Each number is 128 + 32 x the weight over the matrix's rms, rounded and kept within 0 to 255. Layers, rows and columns count from 0.

# layer 11 attention output (transposed), 256x160, rms 0.134, rows 211-223, columns 0-159
[[160 201 115 119 194 156 137 130 144 148 133 176 170 189 110 101  94 109 123 133  85 140  76 101 117 185 146 132  64 165 159 139 106 110 118 105 135 126  99  74 161 142  96  91  91 109  76 108 140 168 106 153 130  98 104  87  87 150 150 107 108 157 125 210 163 146  91 181 174  77 139 133 134 194  86 220 111  91  89  89  95 132 119 184 100 169 131 186 106  98 162 142 154 162  67 113  86 141 141 193 154 137 124 152 168  38  65  88 131  64 134 176  19 149 164 121 144 123 107 106 103 168 163 164 126 100 154 148 182 148 150 127 137 166 108 108 100 123 163 179 102  39 156 133 194 167 173  88 103 122 115  71 137  53 105  81 116  97  85 161]
 [157 140 143 152  16  55  64 141 108 144 178  77 149 160 165  28 146  91 193 197 120  91 131  97 149 225  94 121 113 151 129 149 140  93 116  84 136 131 183 188 118 167  72 114  91 156 149 146 137 150 143 182 181  73 164 117 132 112 153 172 156 120  82 157  86 118  90  88 124 158 107 123  93 101 157 200 190  78 140 195  56  77 200 152 120 123 126 123  81 209  96  90 172 100 143 144 130 137 122 158  78 125 147 136  83 120 155 130 160  65 136  99 131 123  97  92  61 160 174  81 104 112 141 134 178 120 152 113 156 102 132 135  99 148  79 124 125 166 128  83 179 112 124  98 161 158  70 105 162 126 152 137 134  85 143  83 108 157 128 165]
 [ 90  95 126  81 162 165 140 128 149  87 108 152  47 159 105 171 130 119  73  75 142 118  94  82  94  67  40 173 136 172  90 194 123 139  81 128 124 134 154 179 153 107 173 148 144  53 136 164  96 108 117  55 160 102 111  85 139  51 112 107 116  71  67 160  86 133 137 106  94  98 182 205 216 146  87 120 106 135 150  58 160 149 118 121 119 194 151 225  86  82 189 119 165 221 186 168  91  92 133 134 118  93 142 161 109 138 107  74 132 127 173 206 148  79 117 159  87  62 150 173 157 142 238 125  99 120 116 206 158 146 148 174  70 116 110 124 145 141 113 132 113 141 139 121  93 123 172 210 115 123 185  66 164 129 137 130 152 124  78 117]
 [106 174 178 181 156  86 119 110 156  61  92 113 121 169 163  79  86 130 134 150 142 119 149 129 130 195  87 110 185 164 163 141 148 113 114 131 165 108 167 153  74 130 110 126  79 104 134 175  99 188 195 171 166 133 128  93 180 186  86  98 149 146 108 123 149 101 129  87  77 110  93 121 107 188 147 122 150  57 142 160  92 109 129 108 142 116 141  71 166 137 157  86 123  71 116 171 160 157 104 134 158 139 174  83  94 159  85 143 204 107  96 138 165 101 106  39 181 202 111  80  77 132 104 144 113 108 168 128 101 155 124 150  86 142 160 128 111  72 126  98 104  85 140 128  94  98 117 128 114 117 147 128 138  97 203 187 118 105 146 127]
 [108 105 160 178 104  82 143 148 105 125 147  43 117 117  53 160 144  96 104 128 135 127 111  62  64 151  95 140 148 180 147 129 126 120  94 136 159 122 109  80 110 136 135 156 144 162 128 108 172 148 119   0 146 180 173 155 175 120  88 101 167 159 106 176 140 179  65  92 152 160 128 117 191 121  93 146 114 118 110  96  59  18 140 163  40 139  19 153 158 119 130 142  73  79 115 156 148 119 137 218 122 127 110  84 155 181 108 156 139 109 209 132  48 148 173 161 136  73 150  79  77 157 173 118  72  92 120 159 143 115 144 129  95 136 218 101 150 174  85 132 149 112 112  73 137 200 161 162 163 216  83 151 153 107 218  95 152 169  88 167]
 [154 168 121 146 104 152 156 136 154 135 108 180 163 125  90 141 143 189 101 175 155 156 163 136  54  15 155 138  80 116 112  93  32 172 140 103  75 128  66 120 148 162 101 113 185 106  62 109 115 157 168 132 155 139 144  32  91 114 101  92 119  80 103 122  39  72 168 138  83 175 173 114  60 119 119 110 141 137 110 136 156 156 125 136 126 101 129  95 168  76 215 187  65 130 171 170 148  54  74 183 144 148 125  86 139 120 116 144 126  94 163 153 190 131 162 173 135 147  95 122 139 134 139  97 139 153  87  80 112  95 207 165 119 115 148 147 108 255 117 118  75  67 108 158 137  79 163 135 171 168  90 117 170 145  66 143 201 161 108 137]
 [123  86 158 137 110  72 143  87 136 135 147  76  95  75 175 161 130 174 100 108  53 119  87 181  72 155 159 147 123 108  86  66 120 164 123 184  94 202  57 137 152 132 157 121 107 102  77 133 129  90  98 155 123  94 191 169 162 143  87 136 194 177 144 156 150 149 112 118 121 161  61  62  83 176 189 145  68 101  90 123 140  91  32  41 118 123 213 148 231 129  60 121 111  86 138 176 146 190 201 120 127 142 100 163 228 152 129  68 153 114  40 172 165  85  68 136 143 131 136  90 119 184 140 131 129 104  91 135  53 138 154 157 115 123 160 125 114 138 170 171 137  89 167 169 112 109 142 101 130 147 189 199  95  85 135 102 137 149 140 114]
 [ 88 140 167  79 112  56  81 167 125 130 146 143  93  80 230 108 140 100  89 198 108 118 209 174  83 140 109 175 132 102 185 179 124 167  98 161  85  74 119 169  65 118 128 106  96 108  95 116 150 146 141 189 154  86 175 128 151 112 177 138 183 158 122 112 164  87  84 148 137 133 125 148  77  99  75  84  31 172 136 190 114 216 133  45 171 137  91 111 148 134 181 181 141 129 107 136 111  67 101 138 135 139 132 124 111 208  97 151 118 160 141 113 122  52 158 130 139 111  65 151  95  95 134  89 147 163 129 156 120  92 155  71 109 121 158  70  71 140  85 139 147 132 112 148 211 114  97 140 115 129 102  74 175 125 198 132 150 148 149 149]
 [174 166 158 149 109  19  52  89  96 134 100  87 125  69 117  87 169 131 139 160 148 118 131 211  57 150 130 143 102  97 159 144 125 101 127  88 173 109 180 137 144  69 126 117 127 182 104 145  89 172 120 156  85  80 106 170 144  70  66 108  68 128 106 169 149 184 186 178 196 102 122 193  65 106 148 159 147 112 142 122 127 159 125 107 143  79 103 100 156 202  85 119 141 154 115 158 150 146 132  67 141 116 163 141 123  80 167  93 188 156 111  92 162 136 164 110 124 113 183  87 211 160 148 153 145 147 147  92 165  98 141  85 177 141 118 132 145 145 161  76  58 129 182  95 163  73 130 136 116 174 123 149 153  69 104  98 106  83 128  92]
 [109 135  99 190 123 103 138  83 145 109  82  99 123  49 190 108 101  67 109 147 113 111 150 212 123 126 136 130 158 141 184 116 103 129 112 167 144  62  78 151 193  85 102 164 171 115 162 110 141 121  12 144  67 149 117 146 121 144 109 126 212 114  87  95 101 122 170 173  64 167  89 126  79 122  16  93 130 165 200 177  35 161 106 126 165 133   0 129 110 173 165 113  92 189 141 159 124 130 114 142 135 105 176 167  92 146  94 172 161  91 177 141 163 221 133  48 110 159 156 104 140 151 150  60 158 204  48 170 149 135 143  89 121 148 126 180 180 163 155 182 100  87 124 162 152  87 107 131 106  85 117 157 124 150 154 117  70  99 190 103]
 [177 143  67 131 181 116 124  72 108  95 101  88  65 231  89 185 111 156 150 131 124 151 101 110 145 142  94  84 133 184 129 123 206 161 184  34 203 184 148  90  59 116 174 124  72 139  86 104 148 115 113 137 118 145 102 126  80  68 102 195 162 106  62  37 182 210  99 112  49 134  94 180 182 107 104 175 208 196 153 113 180 108 177 186 124 108 157 103 114  97 142  63 203 138 136  85  93 108  99 186 171 156  88  73  46 108 113 107 143  79 136 170 159 135 186 157 209  92  79 112  95  94 162 175  87 144 103  95 172 168 148 124 157 148 113 135 128 133 194  82 143 141  93 136 114 153  98   6 129  40 212 175 175 142 109  72 163 161 105  98]
 [122  79 194 185 196   0 208 163  67  86 130 223 109 179 141 177  92 113 159 149 155 103 159  70 240 126 117 184  94 118 126  88 110  91 160  93 181 160  67  72 133  88 124 127 143 125 111 129 194  92 140 157 133 136  96  51  65  93  94 134 117  91 164 132 124 110  96 104  80 215 145 114  63  90  91 115 185 172 169  80  82 167 140  90 106 128 154 121 109 137  66 116 167 164 138 155 213  87 128 172 126 100 117 154 141 193  92 207 146 127 133 145  42 138 193  87 151 140 135 109  97  84 118 127 112 121 169  93 148 202 136 145 185  99 145 119  83 127 138 125 151 255 126 126 153 161 145 149  70  96 122 152 116  71  77 112 106 109  73  88]
 [165 237 120 130 106 131 154  94  67  81 149 149  96 148 207 163 154  84 118  80 136 154  75 188 133 147  70 109 109  47  43 115 177 142 123 105 138 128 119 165 155 149  82 120 187 150  99 150 109 136  70 157 183 104 120 155 115 140 216 195 130 141 130 136 125 119 111 130  90  95 125 187  80 165 125 188  92 129 125 137 156 109  68 202 151 143  89  95 139  98 178 124 156 157  44 107  86 168 104 197 148 146 106 156  64 141 101 142  73 112 181  50 140  99 111  51 163 174 178 104 183  87 104 149 162 147 127 112 114  91 139 109 150 176 126 111 161 122 161  89 102 155 187 120 116  82  63  83 114 164 161 140  85 127  74 136 160 140 142  98]]
# layer 11 attention value, 256x160, rms 0.194, rows 212-223, columns 0-159
[[ 75 140 192 134 203 140  82 162 123 166 140 137  77 100 163  83 114 117 146 155  94 138  83 173 105 133 138  94 150 163 142 104 152 137  50 159 144  90 188  69 121 105  98 134 100 125 158 113 129  94  66  87 141 233 186 158 169  88 212 203 120 143  92  85 149 160 128  83 127 169   0 135  33 133 171 178  88 146 114 175 121 135 106 143 108 110  78 144  69 162  85 156 180 173  96  67 127 157  91 113 186 103 163 192 199 229 161 127 174  95 153  77  39 124 128 145  78 199  79 204 150 173 121 148 109 131 140 131  97  82 104  68 144 225 109 125 152 104 115 157  85  70 107  73  55 128 125 166  89 142  98  69  74 157 105 154 108  82 155 185]
 [217 131 115 174 119 137 172  58 177 118 118  75 138 124 186 103 118 107  81 156 127 179 153 143  80  76 143 153  89 159  66 161  84 213 122  71 131  99  60 120 146 206 190 212  92 140  77 100 166  92  54 101 211 115 164 101  80 146  91 113  92  92 148 147 118 152 147 142  92 131 153 185 203 179 123  75 119 146  90 125  56  95 174 215  64 110 185  86 179  35 204 165 131  98  94 140 152 111 165 148 168  18  58  84  83 113 139 159  98 172 112 149 208 126  90 111  93  74 161  99 215 114 170 165  92 163 110  78 117 186 142 132 141  83  79 150  75 166 155 177 155 137 173 162  83  71 190 124 139  85 112 150 156  99  85 101 167 157  95 184]
 [155 109 184 130  98  68  98 161 120 120 121 149 127 124 176 143 135 177  76 176 114 107 183 172 141  79 116 159  78 180 148 125 146  94  79 110 126 166 110 128 136  65  91 160 145 126  32 113 150 157 107  61 120 164 109 131 115  39 197 118 183 178 123 104 152 120 132 120 137 121 113  10  64 127 170  71 141 118 190 136 164 178 117  56  86  81  29  92  74  99 104 112 154 170 129 147 165  65 190 158 143 178 160 160 152 152 120 145 117 132  61 206  52 169 134 107 118 188 106 115 133 123 102 126 148 111  89 115 133 115 135 110 110 180 147 135 169 173 153 121 149 159 154  69 158 187 106 129 135 198 135 160 192 130  75 158 129 171 114 107]
 [205 201 145 158 157 142 119  92  66 119  87 116 100 176 106 141 147 103 135 101 167 219 100 124 120  90  98 140 105 151 139 129  99 175 158 118 115 160 127 126  92 118 133 119 100 176 124  78  70 103 127 118 155 101 185  92 117 124 119  96 100  99  80  95 177 201  61 174 146 172 161 155  64 145  98  98 143 177 121  77 102  61  81  89 100 151   0 165 123  74 179 137 218 107 189 186 142 163 110  94 167 117 108 194 121  86 239 159  89 163 182 138 102  83 120 132 203  92  68 107 156 101  80 150 217  97  90 135  77 136 116 101 141 156 151 105 143 145 112  83 108 141 177  46 134  94 151 147  15 142 113 146 100 190  85 149 165 207  68 131]
 [187 144 149  69  96 123 145 180 147  71 142 112 226 145 132  45  76 217  92 128 124 121 158 129  84  54 134 132  97 103  90 114 115  35 227 114 128 187 106 141 106 108 169  98 113 150 167 158 125 150 131 164 119 101 117  78 183 228 136  79 128 129 159 167 164 111 148 141 128 136 164 217 179 103 173  93 121 158 111 127 117 105 159 253  34 124  94 125 194 142 118 138 107 140 113 172 113 144 152 106 107 113 152  77 115 160 101 109  84  68  76  81 135  96  98 165 114  66 136 162 145 176 105 126 141 167 174 134 108 145  94 153 162 111 138 104 111 111 107 102 147  97 135 121  84 151 178 180 128 109 169  45 164  87 190  62  78 156 131 210]
 [143 124  67  61 146  51  75 169 143  98 103 103  98 204  67 148 144  82  96  57  90 157 211  85 162 146  90  40 171 116 144  73 114 157 149 157 149 154  90 137 163 139  58  66 110 190  67  80 138 165 126 183 103  65 113 148 113  96  88 154 117 135 152  97  22 151  47 141 175 126 205 144 103 182 129 214  98 194 143 119 158 188 139  29  86 158 160 104 123 111  91 119 181 112  86 126 155  91 136 120 162 178  80  64 189 196 113 171 128  83 173 186  98 132 110 106 144 111 222 100 120  73 194  69 142 148  48 121 157  99 193 143 161 143 177 151 137 163 166 106 134 123 136 121 110  65 191 170 102 133 198 135 137  59 102 129 210 188  69 122]
 [167  99 134 139 211  85  56 159 231  82 127 200 135 106  74 146 137 226 125  97 201 145 181  60 116 133  80 152 115 109 120 126 115 170  95 135 198  97 167 147 122 116  95  78 177 106  80 150 133 141 135  50 143 117 138  80 102 170 100 193 139 138 201  65 159 105  43  77  89 132  88  34 126 172 147 129 128 187 124  53 152 185  97 157 161 143  97  84  61 158 142  92 167 137 186 160 108 123 194 135 109  24 144  82 132  75  99 152 132 120 137 148  94 117  45 183 144 113 110 134  87 114 141  72 165 175  95 173 134 171  28 162  81 138  91 199 130 118  96 180  52 163 138 125 175 189 218 135 217 205 157 152 125 153 102 166  68 134 217  82]
 [152 151 113 119  78 117 165 134 150 103 217 177 107 124 146  92 175 137  44  90  88  92 136 217 117 169  91 115 131 188  96 135 169 229 124 207 138 200 159 171 140 147  78 125 103  95  94  69 101 102  57 110  80 149  74  74 111 190 182 184 143 151 154 134 138 181 126  62  50 184  82 104  81 151 108 128  77 174 128  98 165  96 179 166 148  69 117  79 185 154  73 158 189 158 145  90 117 159 124  94 169 137 107 187 149 150 116  94 119 145 120 136 197 149 176  65 152 116 188 131  63  94 113 161 152 157 162  51 120  19 155 137  71 177 167  87  73 107  97 149  75 125 144 120 137  72 173 105 120 174 128  94  75 121  95 126 112 113  55 113]
 [125 189 104 119  77  84  99  56  94 112  86 243 120 147  77 194 161 108  82 116 109 160 196 162  76 113 153  78  75  82 145 204 166 134  10 151 140 162 214 128 144 235  66 151  58  84  81 139  86  63 110 136 154 142 166 140 206 193 167 215  82 122 122 177 146 114 117 189 120 153 167 107 134 155 101  92  73 129 202  68 166 151 120 228 139 110 173  68 176 118 115 135  77 187 168 131 132 173 164 144 124 132 181 198  79 130 119  84 125  76 126 115 102  91  57 144  71 135 107  91 115  91 102 126 188  78 111  54  23 114 171 154  79 134 142  87  48 215 183 142  46 150 106 187 139 118  45 159 172 173 233  57  96 157 146 108 145  74 164  54]
 [120  63 141 136 116 133 116 167  98 168 168 122 147  97 114 121 162  86 127 132  26  68  59 120  74 116 121  10 106 129 129  82 167  90 166 130 126 107 119  55  99 165  91 190   6 117 180 158  75 134  98 149 186   9 130 154 113  81 163 164 152 221 147 195 217 169 139 154 100 115 139 153 105  57 125  92 242 162 120 174 123 138 167 144 121 199 160 208 137  48 174 134 170 144  89 140 197  72 122 174 127  81  93 119 106 138  99 101 158 114 157 116 153 114 125  32 115 123 134 164 110 146  76 167  86  83 117  91 174  83 186  40  75  95 142 141 163 136 125 156  87  64 119  81 168 136 160  36 118 113 129 130 255 150 134 131 124 165 112 156]
 [119 130 129 155 148 110 160 101 124 201 107 117 112  82  32  64 147  44 125 192  76 148 159 116 165 148 196 197  95 115 236  76  56 119  95 176  89 202 100 103  58 131 154 146  51 121  53 138 100 155 118 125 112  89 154 157 159 175 154 172  85  56  69 182 141 164 184 133 126 164 223 207  88  94 176 172 136 169  86 124 141 224 162 122  96 148  90 110  81 180  66 156 167 145  96 139 192 158 216  69 148 195  71 113 216  82 179  83 183  81 141 100 175 178  84 100  55 133  68  60 174  91 162 146 113 141 163 145 112 148 135  24 120 193  91 113 180  77  55  93  33 121 102 109  88 130 116 117  29 174 115 155 121 255  99  47 131 107 156  84]
 [215  90  84  97  95 113  46 109  47 111 162  69  72 130 139 171 223 112 177 146 109 110  69 113 115 130   7 136 134  77 111  68 114 141 105 113 169 125 199 145  75 102 102 141 142  57 142 126  94 108 105 142  90  69 139 129 215 157 131 102 202 166 114 139 151 163 133 112 195 140  57 134 176 168 165 115 124 118 185 178 157 135 142  61  96 171 214  89  94  93  72 145 132 185  85 128 136 140 124 120 129 120 187 168 145 108 103 114 160 141  83 104  85 119 145 145  92 135 147 166  97 165 118 172 102 170 105  74 125 100 137 129 137 127 190 143  49 123 144 159  89  92 205 121 164 148 134 115  92  78 121 103 231 155 128  68 105  63 112 172]]
# layer 11 attention query, 256x160, rms 0.162, rows 224-232, columns 0-159
[[145 138 117 127 132 125 114 141 117 134  96 125 156 121 140 130 138 131 126 115 101 127 132 129 128 122 135 117 122 123 122 131 121 126 140 116 122 125  90 134 143 133 132 128 135 132 139 135 110 126 108 132 155 112 138 123 125 129 154 130 154 135 125 127 114 148 102 134 108 121 149 123 121 118 114 119 139 129 128 130 125 137 141 125 127 122 146 133 120 134 129 133 139 129 133 127 134 114 103 132 139 152 128 125 139 139 119 112 130 117 118 127 125 139 115 129 153 131 134 123 143 129 118 115 140 144 115 134 142 118 128 106 112 132 138 144 115 146 118 121 116 143 138 120 128 124 143 122 128 147 137 127 124 101 122 126 137 123 129 147]
 [128 132 133 125 120 142 123 130 138 122 124 127 126 111 126 134 123 114 121 137 100 112 145 129 125 119 124 126 122 126 134 162 120 126 141 132 106 132 123 116 139 128 137 138 120 124 124 122 146 134 112 126 125 110 132 160 117 133 129 123 138 145 122 115 139 123 134 125 154 126 129 110 117 136 143 129 130 117 115 143 120 140 126 116 108 126 145 118 133 138 140 131 144 134 135 112 132 127 126 136 119 138 131 125 136 138 112 148 131 166 114 143 112 143 112 138 126 144 108 126 139 102 133 126 125 139 143 129 117 125 137 130 114 131 129 114 123 125 128 108 126 119 117 133 130 136 130 147 132 117 115 136 123 133 117 135 110 138 140 128]
 [ 76  92 133  98 126 137 136 137  98 173 114 111 110 193 116 154 103 139 122 136 113  80 225  61 146 134 176 117 122  69 172 150 135  61 176 110 121 185 141  46 130 137 114  88 109 135  51 155  87 175  94 200 101 128  99 228  96 168 150 128 120 133 119 124 188 162  59 123  96 161 159 122 140 101 118 122  64  92 121 165 126 192 124  92 172 107 141 110 141 110 111 125 103 100 151 108 159 162 101  77 205 202 130 204 193 124 143 241 102 168 169 148  18  56 135 162  88 131  25 150 217 155 148 127 171  82  83 118  77  52 171 212 117 115 151 148 114 138 108 151 115  99 116 114  66  89 153 154 133 135 163 109 124  93  92 149 166 113 155 210]
 [140 128 159 109 178  76 140 128  34 127 150 153 181 103  92 146 155 165  63  82 157 146 128 114 140 157 164 166 100 115 106 141 157 135 227 186 104  76  80 167 192 133 166 124  92 122 125 141 131  66  42 162 185 115  76 142  76 142  95 185 148 196 106 144  97 128 104 160 144 103 156  94 155 114 119 122 118 116  91  56  65 144 102  85 102 119  96 175 121  93 137 139 162 227 164 104 133 136 144 129 181 119 151 202 140 184  90 175  67 130 148 114 161  95  83  89 121 120 142 151 114 119 160  94 127 123 129 150 137 137 148 125 124 131 192  41 127 204  65 158 133 126 121 100 145 108 111  98  89 152 205 173 152  83  96  99 160 192 142 110]
 [150 215 113 159 105 115  87  43  57 138 161 146 100  64 139 166 141 138 123  60 133 207  65 160 133 171 156 172 118 122 103  52 132 115  77 144  89 127  95 153 170 142 147 113 136  96 160 114 118 100 130 103  85  94 137 141  72 160 179 171 123 101 177 150 106   1 144 177 168 127  96 174  60 122 143 176 131 162 166  82 130  48 100 124  97 148 162 167 111  56 181  92 135 194  98 139 119 118 125 124 143  80 185 157 196 176 160 101 185 104 115 143 182 100 133 107 132  62 125 113  94 211 189  85 108 200 134 150 206 113  76 155 195 192 156  50 106 156 118  65 131  91  81  74 125 131 128  62 117 144 196 148 174 125 133 131 162 138 150  53]
 [143 146 154 204 134 119 106  94  99 143 141 150 186  73 183 139 113 120 118 136 124 144  58 168 174 146  62 148 137 172 111 118 127  95 139 156 142  66 114 177 157 109 148 114 191 154 147 105 122   0 144  68 115 126 159 120  64 142  62 154 141  55 160  97 124  77 115 124 143 114  92 215  54 139 128  77 203 142 115 148 205  79  98 115  77 105 139  85 150 169  92 115 162 157  72 176 123 105 146 192 149  96 146 112 154 247 147  47 172 169 113  70 144 127 107 159 118 148 174  74 119 139 135 137  66 233 152 124 184 145  89 115 172 128  97 132 162 170 134 122  73 129 122 138 213 112  82  39 130 111  82 110 145 108 137  82  73 154 136  91]
 [117 142  90 119  91  84 141 121 134 118 120 164 158 172 120 123 117 122 113 179 145  59 111 127 120 135  99 117 217 134 196 106 129 154 104 138 128 146 153 162 127 100 146 142 125 114 116  96 115 150  94 107 138 107  96 109 148  80 125 136 154 123  55 121 113 131 145  73 149 159 153 130 223 155 115 110 165 106  98 134 165 188  84 156 142 140 142 101 189 144 127 164 122 135 151  79 137  88 129  71 101 174  86  87 139 121 165 117  85 135 105 119 127 231 135 136 144 125  73 116 145  71 129 127 130 154 175  85 113 175 151 147 122 109  76 146 144  95 111 132 121 108 148 134 142  84 143 154 204 122 112 139 117 162 190 106  76 154 107 148]
 [130 143  75 169 169 124 193 157  81 101 129  98 155  99 117 139 153 152 168 143 130 143 176 118 117 145 119  81 182  80 112 177 103 186 125 132 137  68  78 146 115 121  70 179 126 129 156 174 144 200 108 135 157 146 133 114 150 107 119 174 135 143 210 111 107 129 118 106  81 105 154 128 180  73 142 107 139 169  97 105  81 153  75  89 148 129 184 144 124 145  53 148 137 107 133 184 151  98 153 133 126 161 104 101  75  93 149 178 144 121 133  64 151 130 138  73 156 111 148 103 185  94 133 115 107 105  64 156 127 140 130 150  97 149 151 119 102 129  77 130  75 149 100  57 118 116 136  95 139  96 161 180  86 163 145 117 130 148 130 157]
 [150 160  92 113 160 143 152  90 117 119 135 106 157 132 151 102 152 130 107  80 118 165 157 131 136 147 130  95 161 191 121 127 128 145 139 157 156 132 118 178 110 128 127 109 120 153  84 149  74  87 158  94 132 146  57 133 178 129 144 111  88 126 102 139  60 110 126 132 107 161 187 137 148 166 124 106 116 100 119 148  89 144 136  88 123 171 170  84 122 124 151 139 141 113 130 116 156 106 126  90 137  59 137 168 139 113 123 130 114 134 128 146 168 157 135 112 118 161 134 105 123 115 171 164 106 118 152 134  98 142 167 127 129 164 138 185 152 119 133  94 179 122 149 126  99 113 119 112 110 128 137 173 188 140 116 136 117 121 134  79]]
# layer 11 attention key, 256x160, rms 0.165, rows 224-232, columns 0-159
[[118 110 136 141 120 118 128 139 150 123 120 135 122 133 130 120 137 111 122 129 127 158 132 125 134 125 133 119 140 122 141 132 121 129 121 128 137 124 147 130 138  97 132 127 115 141 121 127 134 105 138 131 127 134 112 150 127 138 112 100 154 107 126 125 136 121 127 126 132 147 113 123 137 127 123 117 100 143 142 153 116 144 162 137 142 109 119  95 120 114 139 133 131 122 121 143 132 131 117 144 133 125 134 147 133 137 123 126 135 129 153 130 142 109 141 128 128 118 126 134 114 148 129 110 106 126 147 129 132 132 137 127 113 136 120 133 116 132 132 130 142 130 141  92 128  98 105 133 134 103 136 116 118 133 138 135 116 131 140 142]
 [132 131 136 122 101 127 135 139 122 129 126 141 137 126 126 131 102 142 139 118 123 138 137 128 124 110 140 120 116 128 110 131 146 118 154 123 120 131 150 124 141 123 145 138 127 131 128 109 127 120 142 125 130 135 126 111 105 129 130 128 128 138 102 129 130 123 128 122 126 124 116 112 139 144 130 133 130 113 123 144 125 117 134 140 154 121 137 127 127 142 130 136 136 141 134 122 103 141 121 143 123 124 127 125 122 118 139 128 129 131 115 124 114 112 123 139 126 129 134 133 128 117 114 142 141 134 137 139 131 121 123 131 129 118 110 122 131 125 123 129 125 144 146 141 113 135 119 144 123 126 110 125 148 127 127 140 115 116 120 116]
 [118 159 202 138 135 141 115 180 126 219 105 133 204 108 115 143 146 129 103 172 162 109 164  72 134 140 113 118 158 172 135 238 171 121  99 171 133  93  67 100 132 119 128 116 105 132 101  95 149  73  13 127 135 136 142 173  68 168 148 132 168 154 126  65  88  46  51 137 125 177 133 135 169 118 118  92  60 132 183  83 101  71  60 154  96 142 123  71 123 136 116 126 133  44 106  85 137 151 131 194 177  85 116 195 141 155  65 161 178  91 115 111 157 143  82 178 136  93 137 149 120  75  98 142 169  82  96 111 135 167 137 120 111 156 149  99  80 136 190 107 169 170 135 114 156 172 171 142 104 168 138 124  83 161 123 110  73 179  96  93]
 [ 86  89 151 137 147 104 139 149 137 205  95 135 145 154 120 117 107 108 113 159 131 144 150  95  90 126 133 132 128 123 178 133 151 144 139 130 115 124 124 144 114 125 135  92 120 136 123 115 151  98  68 139 134  99 129 157 130 142  86  99 154 157 158 130 143 142 141 121  95 131 132  75 133 160 142 148  94 132 139 171 139 125 137 193 108 106 118  94 133 118 144 114  85  80 164 146 164 133 135 127 137 146 125 130 126 125  65 143 109 159 133 131 140 112 118 175 158  78  84 127 167 153 132 110 125 102 136 166 130 112 139 164 150 144 130 144 107 109 133 133 116 159 140 162 142 113  53 143 128 149 115  80  88 123 148 116  99 155 105 173]
 [118  91 115 151  98 130 130 141 128  40 194 138  21 107 111  96 126 114 111 131 101 144  44 149 158 115 120  80 144  70 120  78 122 189 123 125 122 130 142 172 180  96 141 121 152 116  96 130 125 169 190  96 106 135 190 101 112 119 135 134  99 104  80 144 187 186 143 174 105 122 197 165  70 155 146 131 200 165  91 127 149  86 138  71 116 120 154 125 120 149 134 102 122 214  89 194 152 148 138  95 125 130 107  63 124  56 180 100 114 146 125 109 158 132 183 134 151 127 169 127  66 130 139  25  73 187 141 137 135 136 120  79  79 118 105 128 188 114  53 109  63  43 115 114  70 135 181 154  90 106 160 197 168 162 109 120 148 100 179 189]
 [150 168 131 126 137 129  86 131 183 101 172 121  90   8  92 171 122 111  86 131 111 162  86 174 116 134 172 133 126 102 106  94 118 159 174  77 113 115 114 154 206 117 151 116 137 128 114 100 135 114 132  71  69 158 176 169  81 146 156 154 135 142 124 132 213 185 133 219 154 106 179 180 103 104 184 121 155 118 126 109 134 106 106 129 153 142 133 178 111 108 128 118 132 142  32 117 142 152 135  83 103 123 163 152 114  54 121 153 158  87 144 185 125 146 116 147 153 111 177 121  99  71  89 113  78 142 139 138 133 103 145  22 138  80 177 110 152 151 111  76 124  87  80 114  71 170 202 157  80 109 126 217 146  87 114 173 149  72 166 123]
 [142  83 166  75  77  95  61 106 104  96  69 137 151 188 136  80 111  96 116 103  90 103 176  82 146  88 138 101 199 130 156 142 173 122 171 168 130 182  77 126 119 154 134 118 131 104 102 137 130 101  84 169 171 135  85 122 139 102 130 143 155 124 150 101 128 143 152  81 143 110  94 155 136 115  70 146 136 116 134 130 118  74 139 112 112  98 106 135 117 152 145 131 149 115 151 126 158 124  77 144 118 154 152  93  80 166 157  92  86 130 154 168 132 136 184  99 161 205 145 174 108 126 150 160 174 132 117 133  97  96 107 199 139 100 113 131 133  84 126 222 157 128 165 180 101  98 136 109 168 118 167  92 145  82 117 193 115 157 108 117]
 [155  92  94 114 113 101 168 132 119  66 158 106  84 175  74  71 117 113 160 114  82 146 115 137 124 171 100 129 119  75 102 147 107  99 134 129 154 132  95 145 114 117 184 163 144  96 164 110  83 133 182 182 153  67 129  97 160 130 121 114 133 148 149 100 131 116 141  59 154 130 141 181 152 119 175 103 128 192  90  99 116  96 140 163 121  62 172 153 124 118 139  73 149 118  35 119 146 135  73  86  97 120 165 126 115 174 181 103 113 155 131 113 128 156 178 111 161 137 110  95 156 127 146 101 162 127 108 122 157 137 111 147 104 109 220 162 108  94 133 160 165 113 132 115 177 123 163  94 149 148 156 136 141 147 164 185  96 150 144 143]
 [141 107 124 140  86 175 106 144 109 118  80 144 142 131 118 143 103 155  92  91 139 110 101 115 164 125 149 116 108 156 150 117 101 145 139 120 178 141 124 146 117 128 114 125 119 130 177 126 100 158 129 153  94 164 144  89 122 151 127  99 146 132 132 154  93  70 103 112 119 133 149 117 142 121  92 110 107  98 156  96 121 116 129 134 123 118 129 102 150 146 122 109 138 155 105  99  81 142 147 117 136 124 137 133 137 139 149 128 164 117 129  97 131 105 133 122 145 147 150 109 126 100 151 111 142 144 102 147  62 105 110 122 110 134 156 102 137  96 164 133 155  80 133 139 116 112 133 119 164 157 155 171 125 184 133 147 119 162 126  88]]